Each number is 500 + 25 x the weight over its row's rms, rounded and kept within 0 to 999. Layers, rows and columns count from 0. Numbers have three digits each. The size before them is the row's rms in percent of the matrix's.

# layer 8 MLP up, 512x128, rms 0.0965, rows 239-249, columns 0-127
109:502535517554515502520507551434503526459502509493496469498509480444441495496477517444453457476521525494527475517495493521488510502503499467519496526495495510503514492516496513567516498536548484484474510472507501497500495528475545481454519489483516531481513535479503522449455512474488503498479519467486504487477491496510514481542498493500488526537485529454504516454507538515518515502505
097:495477526477517584467484466485494501477536497476479453489512476513516510511506495483494488494490499494505495495514517484536477513482511502544457495488486503492503515482501499491510479522493510495521507558490443524475507514503533517533487552453484504527512482497462459471577527500479520511520504484469489489504518512503506460534510449514465507453475507472514493535514515549485552540511
110:491532503474464498509481487518504472518479490527548483542513517506482559526538453535530464449514477460455477484505507503497471516486538462503507510492505554508541505494498468467467490472507536530526479519454487537547474494509520535493503474516482497499492478482513503500553532503481480512507498529473500505501538490518471499492457519521475457497473529542515492485531508467463490496493
100:460483520507470487487492482491471528485485487518519523508535481539514450457519540505459505530503511539489436502522516517487494500503479484494497515536481490527522458538477496509481482544501481509540451513472472456489501536468493495480492496503452492479473531497546514494500519488498502529507487491504508533500476473532473485515468471539536509524536501504541474486539486497520547545449
097:489544502480474485494516508489456529482496466471507455505501471536516514529486514513493470489527533498486503443509504480491523488500477461490515490515470529462503510519514475546476507502540484462479550498527509541525495524562513515468499521510510457540531525516487506456502500536495547530484478504476474487488475470478488480465498527522505527488507452518483527529516502511475472504572
105:474519507469479528486501519490483502520472533492485528505501482504492547505527526523461502479517528490496491520492460507506496505487510499510477474520488477496522509533483485500489486519439490462486514475537438477552500526528510523530517512470477546497539440507471515499512511495483439504525500509527508467519491486475472504511495478436571477495476511530531498530480471497517541494554
101:511528454493440532549499522500485496471491498510514530468500506428502467460500520517458540489533493453524486495528440538501494524502521461513503502468496544536538541451497474549487517513489465529498482451524513484522536514507490489517533495486487509521540520500508510463502496516521483490485470520501532516479504483487513478519514489520518478517508493479521514497478480513471462470482
087:545501461503478518499521516522551504509490491505534509516530501535475527486507511490478500517537492472471505477489484505517478474507522522497461484506487498500525498526495490494522522502463470494481514532463466483531464507482500499501431516536477483522479469493451481525544547533497417546469490481505487502513476525444475541503518536510510519503470502550460508519512467508512520517481
112:489501464477496494541521531461503503489502505509514479519505495455473550483513480472505492474469515480482462521475469501478448540484501483442514516514518492468536513538521557487497518458494493520505500485506472529476498518500554481513499538505513532497514493503458501495462547496520526535528522490544475528486527510542456493469507496516456495482534511494534529481542463498486469473481
096:478495483516497531500456487519485524479516536474514522532560464517501474492500516483497477509527466520523518520539462471514535509489496507494517517489462520491527540474530529504483553524491466504484517477540440471518473465525502461514487531490481460521516512544441508554510488512509482502510514492505543480508505477475460476496531494500508491491486450499501477529521479469504452481533
090:494520506475530509499521494550476488482489512456499531539501487499513513474535466484512496466567486542505476515501482520484464513450517487487520479489535514508521488531502492499493528470543492503511473488502441519493486463522538512483510446537513505477490509485491507537486497511473511542502504460503490483494409518499456504476536492541521523510483525482481503508533500470472500529546
# layer 8 MLP down (transposed), 512x128, rms 0.0341, rows 239-249, columns 0-127
100:500509447507500501482512526469479522534506517502499454490492578522529423501528513492485486545473446475522520530488495500541526496499501542481514465497521527531461493474508522539464501480465512478499545474530473472469495512527489479523490504499484538543535492500503508475524522481465481505502504501513490511517492501464511495511477513515496497452482501514497511516497548499431479522485
092:477522486478491462518491518519515523474481465535493514514494506474489508557455488464557525460518471475496491528509502530476482492493530511498501506551473464514516560548483440509494509461501516474480575498534509500492509489463496512461467517497512498494475508525477530516476479535476484518481501499507500524442489490473553487499529521542507508482500522519490512496479508455490480504507
122:501558499475517432492504501522526527470540522542528509482451472516483454522534523514511510511490509527487518514498563482520517489489498540505510503523516500497515468559524522517497446516463496465519483497501479447504514489497495478530481471500484485490471535522489515455495530501490523532465487453508476498492472476508502512531438491505490501479476493476500498503517540529472463516475
098:522503532509459468487517547495505528488504525472475517463489531509480484502518500462551515509485486501467481526545505457527527467514532524534488497506464488447507495476500455501463497488521527519463511454477529512467544507473455509498439468543498527506519485475506474535493491506477477484496503523487492499534471511484480534498541570469513488476505472508502511526508489466491489512509
090:478485486560493503497438539474492461521468511489521502470525501451490497469481517499522543484522557488492512514492503488483528521494506525521489460498498499528506514470496540476501511524485486515515492539471489488469501498471478519523506484516530504482515504524512506516488501452525499498518578491462480465557501471532512508513509500479451497528481551509541492517499550519489495475444
110:467492490516523491541509495509517493455502511509514494519526594478515483512509473480498491537481443529496471542512456473494487427506458476523498482468446547475529493485541491506473532493513473490539508514519488486484521501484485518477509521490463497486481460493507482508482501535480526522493497482524471517499505513497518469507507490493538538515520484463537497511491513470496517538555
096:478470543453493509467477492507521530562483508479457498517528502482493480522525493509496522489517545558442510483510543478500499514498545487465502517508464458471502505526540501516469495511497475499537508499509535462505486544507499495498502506474488474518521561481534483475493520428505444519520515484490503494528501463489486455496496491493523540458493494477481511486485520530502502476498
090:493506502494520513506552547496543509519544533522449514513489494527513486507460515473524444502507500488531491539517496523543541485544482489446490483483463515481489464536521492442548497510517488479489505516543463501526511452497485489501530553511516497524521505460527465522493476485496508508497489483479487507511491497509547558496466483522496458468461499478495477492475501508487513492493
115:492462495510447488478491562487532536487460510517489498491514470498481469472541524530503463463502516501494477507534532492524539509486543489500536465476518503509512525517517461501496468487494509476529536501503505497517501543496511482520540493502462493504492515522473480495543490477522456498477476493523472533483566483518506491522501526509471482536468481498499528553443526523527468502456
102:517495506492531490453496478477529467463511465506498500502524499442460546487531491520522547487532516504484487502470482479520513481469508516513523528504501464491510511485476482469439457448484517478511506544493528536490466543483489533530482449486544507480513499489486556497524529505497472479510502485459494516482523508548519477505464499466508514508502499484533536487524526542512506537484
100:512538501505491464499488518463514490488504521495545486476523497488503517511484500470506490535549459505469533536531558498445493488521512450526480429491542479512497518509484490492479512507534495495517520505520515434505498491500487484553501473474506480545485489500491477532521479526463440483510516519464489494499513505479520553529520492492496504503539506486508472479547529474471477486466